config.toml
n_layer = 14
d_model = 384
n_kv_head = 6
norm_place = "pre"
positions = "learned"
parallel_block = false
init_std_o = 0.00294
beta1 = 0.93
grad_clip = 0.5
Each number is 128 + 24 x the weight over its row's rms, rounded and kept within 0 to 255. Layers, rows and columns count from 0. Numbers have three digits each. The size before them is the row's rms in percent of the matrix's.

# layer 11 MLP up, 2304x384, rms 0.126, rows 1376-1441, columns 192-239
093:127133137076073130118133150123139147134145105085176107102121164130155117125091118137130147160154183180159091138097133162142136113105127127116110
116:127182120130110134163141166122139141121158129117085093135107100130153169121121138178118143153131129182183115149108100117136124139134134108144135
109:146165174096121129119134148146086147129150173169088103123128113126134150104094144160090119157172165124131132125091144118105123138111165137096117
089:154106177129129160132145121134151164129156139140134108121105115140129147144153107093126125126123113112139105123095105120104106113114160164110164
108:114116122140116115141112135142153108118118117102108156108094112143125106147152104145116116147152145166173077126105121146103174127117164115130110
119:131193129112134067125131126159109120117055109169182117154137098135168142136154136143087121101115105100073109110124153085110160096105090130138105
121:101154121136162092089114125169115119093120112122118092149135116153100141122076133104134132122134107137151151124126113128136107083146100132068133
092:141109152098143126169096133136120092099117112157125134115149141124207124090129123127096179152082147122105146150114114167121111113100134073134146
098:163159172142155141184120137132169104148148133149096094144094097113130123148149133146117116117130127143159151149117120155113080113154087155108111
092:147155157126083134113121114140160129102115114116136154097120111105123132098151100092145102109088100138134128121120147119156137110143139105169132
101:166120108146168184157148129121120149128147096107135131095092115091084099121102140133103148140139120139122085146106092112120148128098124133106062
079:134135138138134118108167113162157145088137141108122181112115156080137108114124119123130129128092133162099152163120164129132115133124160100105161
117:095146142152153133132090145144165130139152072125086154140123139126107149137170156131099086155123137139149102103130147121099113134128133135171143
096:122156108121106085100164114098098134117153090147114104133108130139133087152050123144113131108097076158143112135108125097158105144142116145120151
104:102137141160183145171126130124121125107083127135147118132116109101144153101124120131148102106113147160135137136139157132107104094092145114128103
107:174085116153158120106108120150116138098124085102129169184131143109159156099124121116131117143120150136177157137090105125178093130174133153128106
165:181104171154142149147148151117132117129138091091124140108177118111088162098147107138156100129165114126173148161075120120103094134151115111155111
087:123141097173118140121135079120085142141153118134145103137111118166147130066144147115121122125165120164155122131121141109112121151152143126074117
079:160112113146109126173091131132154146095129145115141179115120148120173101110137119115120155130124137128155111126115119113149104121129112155131117
106:132106125118128117091127126135106146112161111128086168123129141139106143148094121111107149122088105191143142152117165084163170117147079140121125
106:129089152078115114148120141143157105134117160147171166117145123116150141155156112127099177143168127140101155108175123182113131126121105126094115
110:119129087166124135158111081148126106159156127119136157195159135110136141148140146107103105138117156141121108162109139177111104158071141138138124
081:131085132135124149150140115139115122122125142136119145083182097149117155113070113146151111142129164133174092107165101142110160123131127122148114
053:105153134138127138125114115118089142140152128103116111110117129153102133152147122125135152118118143134122157116144150146096113146062095150165116
097:111189138130158118131138137167121133151140105118129110098130162114111147148164102112140184152142139100115154097143135138087138135129089113132118
139:156113132137098174117131164159157123126098169102140180155119140139104150128136105107088139127152134165102122120133095151159093089128085167091109
099:108144083144139132136097134120131102129105126165130060112105143134099111112149156127163137047128134118137138092099133120120090086102133084129187
054:136136125101106123122152133136139102127130111105180120156135138142127111148158110093137111107118145099143114141126102138138155122111161169164157
105:121100136150113093133129146186134127156146181096117136114119110123133136148139101100161106138121102104159170127150108123134112105105164110139127
096:147129127108090133158132148120165112133159135140159152100106123097167131154098143101119122149117098127142142113153105175152121106155138157093154
086:183082123142100096171106122130139148099159103127109159150100153111138140138115127115157084128100116148113132129146136200133114100141156137139176
109:142152150140118080133175129161131129108121176133136107144123140125137139156121114127137110101145136146159123146143115131100127111138119156124152
094:127106150151138098107137124103167136124101114127167140164118103113136123148140164113100097140151126126154098169120106095122099100088139116117158
077:090085111101189129128131124105151124084095115150099127181121118161140129158134127138117109130104163127109087143161189196150161116142130155162122
051:054054132152152136122157112145086126112168155125128139197119115149122121113140128099114103145138136145152106115112118150090157120141122128141136
097:127126123146082172116104111118109095150141106114126143110135105120117110123164155139059152181100137128108087166149106120124108108120154095134129
078:169131126101163120180128141171158124129116103113129121088129108166119127102156134122124127108133120151158107134082137083106212168161145150101092
120:122141157086121097124114148118076137120103094114137141111148123115122192095135153114096131092137073124142104123150126125116144102174118136139133
065:092112103136147150122146185125116110143124124143148134143089115109158136145090132163135077121123164129105076136144124125110139161140156106131131
047:092176121150157150142093096135104140108119099113118117158122137161095118131128121142113158095125122109108153121119133125126114106065084139157108
108:153142104153090122163133121107126121135121116148118115146113120128119164169107118157215112106148136126094123127123115088114139128084096141147131
067:098137149118155142147105126116085101093115090098126106131119130112159134111150184119094130133121128108121069123153092168128126131147156133140156
102:144119128132087118145135092120090154154155134123139094102114122134154131140164092150069183132125144079152121158134108110144077119129112115123187
103:112099147095139154145129143149119105133134161120139116139144158042067149119171161111166086117143164121150115131136174130149108148142082117126088
093:136115156170121122141141115143105143174132112172086162187090140134107146103084140146139154124122161107108124150086126117150118119171164107127125
081:110102178139184149172125139139145107141096099117095124120120121160117142078166123154111149157125119152133178099121131117128120110135135102089084
113:131123084138107188098093142138095136135118152152122149114128167128146138127169109165144119122082119125154149129134130139136090121145153144163133
115:118125134131124120126128097142110102154108133114175134105138126155118101151144160135144121115142114135171152115148156090083094080145171146144134
071:063144103143142147121089130166097158123122094142128122162179134174156136141133158165192116135134124145152087100076183146071131096149128112175141
043:132136099115098192125138140120104118129114115137163123140113142118153129115087132123107153114128140114110080150167174143089161139079079128161138
087:123080113125153114162088130108134134119134180133118103153103146127153146137106117116161083147131184163135121093170140158071131123099109118131149
092:149133191098094132125085153177119092129140136088131156123099113121171105152122135174097170090110099134067138121096137118125136122062151104156133
091:188140135147117126161126129138111138179121132125163114156126103158129162142094139178122166107139083115107085110140154136126111095145148089154116
070:138166117119177091164119156102141060126127136115111131131132081131123068117128140113115127140096145154125106094142091134129105118093090131127116
118:155132139117150146098140115122098136118129155061147147159157140126169061138109149143162149149120156124140123134121144127079144105124114160107146
087:126154068104142131129062120119117112170139132080114100140096118111133160129116093131127109106120140170127118102167081127129172087136120123130160
118:122160107127103147128081077147153141088092138151145102156153115111125169136156098121147137118128129102161113126146124132096171130117135093136114
083:165128167146168156109137082183130166127123139135118184130152104121108172152150136144129048116151125126125107163118166112127110115138137093116088
069:124127136130148083138134119136132147146147148159122160102140088111132120154124128138129092110126112113130123115147152118077148145193116131113133
107:130120091123124122124138133115135168135105145135128145155095136140130097145126115145138065108171108142121135148101168110136128128124157132125103
083:088145136153115127116125141137154110095138129149116116164146151096125095075092151130126108118160140148101144156119149162107131122092117117128115
115:113132115132132145142116112128139134092155164128110146145103127084140118108127135120144149109119138126111129112151067168146179110117156128155140
077:133161153107133166128121111123130135129109141096103098139091170103148142155127112146116158141129100150122137165140106111159159084126168100173105
112:112095111125117161149125130141135091140160110116137128119104143093136118120114151130107104109092183156139144084150116123117123117126132101110124
093:139118088097144114128072156120110155101136110099113143149123107130123119146187115120093136117131122133109130117094148145098128124157150088123119
108:129131121160113086137111131138139101123107117112112098082142112139100116136084114088171109111108109153167120113119140116148131084106146124107123
# layer 11 MLP down (transposed), 2304x384, rms 0.0587, rows 1376-1441, columns 192-239
093:135120129140158131115163140136104128096133096133121147154114150135129145143123138136129128112153128075118140149118152134138120191117098136122106
107:160122146119098146110128112103185136122132190164131122147142152184134122125129100107144147132127115123159153122143104095076124080167100111146142
107:109118096112099155122116132109108151128148119093090131114118124133145108165208113101131131104108088126167142123145138167130116139097112140151117
092:104109139112144152119137121096156141115124138126094140116109120118159155133122180092139110127124129136166112105152155163122124135141117117121101
100:150152165114123123157136103124121131158120127120165082123123125098134145146141111139114125079075104091127124153107103136150112112119117130148175
103:139098164107123120148135168126124120129137087120092143132150141084102116151102112128123164134120129096114131148126128128080134136107110114142149
106:090115132114153159150150154131106130137135133136083139133095145140142112146102109120089122155086119120154113135129148122138097160079152164168105
095:143088084096142106125141159160101113143139121104169115089178138138169140140121102134155167140163068079144127141158122112149133122128134108140110
110:106117121119163121103142121122119144182131106107098178153179177140129101096138152128155121122117056118103134159127116103144108124103140111140139
095:127114151125105110137123179126134144124154109138109178108122155103141140103145106166134171089129098130139152128174086164126150154160130128079102
094:123134124132114141124090113105106093121108132097116127096138154160136137149157148114150116093126160114115121134098139089094105149149209079122197
087:150112127104128154175114123098155100140163097098100097087129108169113136120149129100150134120170115127172098108159130137108128167128113133098150
099:169111104109149162178133094103088176087182147134106147115106153133165111143088132160094079125099079134104091135107114083126127124134169136116116
104:118141126170133178125077100172131166110148137132145135094127107134111126147110119136187097145136157132125066117153119149151151077123168108110123
109:122124093156113154134130112166126164137151111122147171101133122135112118129142140129116110128157094107125110169112082103151162170153102113137139
099:117135155141103157137166130123100148120135128107110109106166133129138102112127143122128089127097138110132131149144118115118172114098155132129153
137:112153086120123093133144115123111128146127144121117122143079154153112119146115151098115146106099127160125136126172139164156144124104097140123178
086:129103138126127131115134161144133151108124127163085102118142133107118150139152149152103099170101106115114139134150150156126119141128125101131098
088:110125086130182122119119145143136132136128157120100108073150142085136130107137130156156124155159061128105123148128164122131111138135137095111142
109:112163165115097147127095104140126133174106126115129143131133120095128141129178113135148113135123130128092124108147164118136083148147180139135111
109:149108157131122127150150130098113095112098129143087112128112107138120110112196125166133101126143146128090156137104105123141140145156104137155141
103:111156143109155092096121146104152146130119130132164107151113160139114150113106139133139148162142086112157139178165145113124155110117143069105108
090:142159102191098162107150114124135121141133114159122135129181142127099144126149129157132130160136118164123109154107111113101163052136105129132076
058:095124124147136181113109140099164112150100106131128136142156114115099117122168129108110100148163118100116147131102122103143128142148127113093094
084:171114110120116167127167123124130132143138146150094137118112121142141072155124125152125084080138119127147110136124143137128141073137138130130147
147:115083089154136126141146133084141161126099155122148156132153126164137165116118091148155120120149122140077150112146093085151157108169097161137120
095:096117088137156146134120149118124115122112168113139117108128118144154133152151172132130161100094111161121138134102144128095106152132107139111131
056:124103168160193089173110100117108155144130162146127178121130136133127154128099147143141145105087147137120108165118106117133093094154136136111081
105:155118123175118116122104141123162108168136138118090123109151133148149148128126127129127099122160086146147148103125158153132109135085105151138153
098:115189121153126136157140112116180152139121123159124134125140078155134117129100133120116092091119119117109144083091092132147136148153126121151167
093:128123135103138162100148136102127114129113159131164111116115124129120109131165126109133128122121126154120133127126160132139105095085117137129171
112:129124141141081117115140117114110130093137093123145084105112100146121119127145116153157137117120137150166118150108124124104095116105112169105097
098:163156110089119181155135103158136135144141092169125115111127135148126105141118119114133125112121078115151114107126123110109150181158108121145100
080:126136085125130137112132117100147172169117160116152167103151126135150130126138101093142128113088162155082145127122123141078138161118132128119120
053:130158148140081128141099132128154112149067101176168134123118132132109093140103151102131140141169122113109096129183154126179099109155152099096149
095:111095111170144135141128127131127149147103151114145096157123141125123147154146117142134106117122122129136127097106138153130118120141125107148091
080:144149071144117112094130096097109132103113132129127102121107126157078116150170150159129134142112081166125128138160118114186123158141128137140128
122:101147140103142118138116160124123136115111122117131151154142120113162149110125092119151098113115072146130137084166115140106117111118166125103128
065:133114135114116135172128131128116150167146155127091144112108079134126156174098129123123162151146109114137098167147120135097101173126138152145107
052:133108090146180148148127120140131124150120162142104114108119106102138091106125168114130154186140109113143159137139102122131109174145126068156080
106:148118126185152113126084161140167116089091153113107128062094138112147105116149145077130117137120111115128146149109111106153125165149167109120110
068:145144050113110119136110098115148159122181162121120179136143113109092118164162108103123111109133109156131111137135146123149112156135150107126099
101:123135169113144117113140155166122123127116107122105135142163128140120147107098135134136149148155098122087121115139131142130138139161162125126131
108:134105121108163125116159177135159154140159124149133097067114118143103164127147116123141157111142136122111120113120097132164118118119068108116113
098:098140154146129162131124134140140138061126129111107090154115107114128121146123191091135152135109183112161111156101086091136127145116105135137125
079:119104089115127146158126116135156136125142122071119093105103133115158132136121120121132107102147087122111122179130106125097136123107156160163146
103:134083160139142107145135140163146122104098131110118120151112122100153170119114153100117122143129085121167144104132149144110148144145114145080096
108:143121139120137154134099177115109108075145087140116113080177150120116152129157089127106126122092199130153122078089131130143140146157124126119125
077:105069131122128144150143120137150139122137132112115119126108129165113129120122159134131143175099154095102116150141120124135132136122111152161102
044:141132150173145136132085161120172098140165130140132152094159128138120146160119143143111133160093078137147152128099127144080099121158161151160125
091:158118122157147179116124137156136115125118080123109144112141131128189129103109097156159135144198057108153133159123161113183142116116150151085130
096:146127094101133179128141154104091144195122130131113164102158092086167131111162122125133102121104130111096118117154134124132123187111123158106121
092:088111107152112150106079160156135160126099115137078164089137155087105117090099166114110104158148146130133166164142155138130175168171149142114110
079:131117102129149182161114160138106141131142121135131117154117150120146101132100151135091116157104160097132153129106163117150151127118125147164127
119:112101095137125117108144100120095124127171107164111125156129160096124143124163140143143087112131166144159151144155128134095133103135097141127097
092:123121170088090105122117142107158137144116079117163139136138106137131118118128101123109136163131141097097137143119132109140152135137108108140110
119:131122106127148110131151152107116115130181097104103142110169165127152122120136087074114121132105140134122095153116109121116149107123126126123134
086:128129191149109102168105130125093128128129161104116136139117151112126152135105156116147139121137127132121151108181154134144150166131165158141127
071:156152130093124140125055130118173137156137146114177086099108135102129153122147078140088110137137118123132154168082144125094118107081098118133106
109:094113109127106126113121123123154109156161122137135076154131146171103147117126137127086119106120160130072134151122125105134172180098127076162106
084:103103166091146127145105118128135157119158143133117105140090135093118163147135125142129119141107164104079156122132132095113072165157158120130149
107:150118122106121159101207130166095129136130120127117133111091121157101109133158112125129125138110130099146082121164091135114131085119129171088115
077:165142138158130154146116159142137101140117092120127131146140132142111109131156117097101128170104125117131133154105177111096125150160121141121126
108:126082105115086146159129128117105152108171145128142140102144119125173141123132098132096115150092119084147130147129134168119127110152122136164137
093:128125150136109106147101142129127131116076116160115100166171110157134151150122156152120139125127160138167127091104142142159104108141137117135140
101:147131084109166148100131142130132153169119122155139136116155138146113104127136113112090119111131143074115119115150111130113148154112148130159096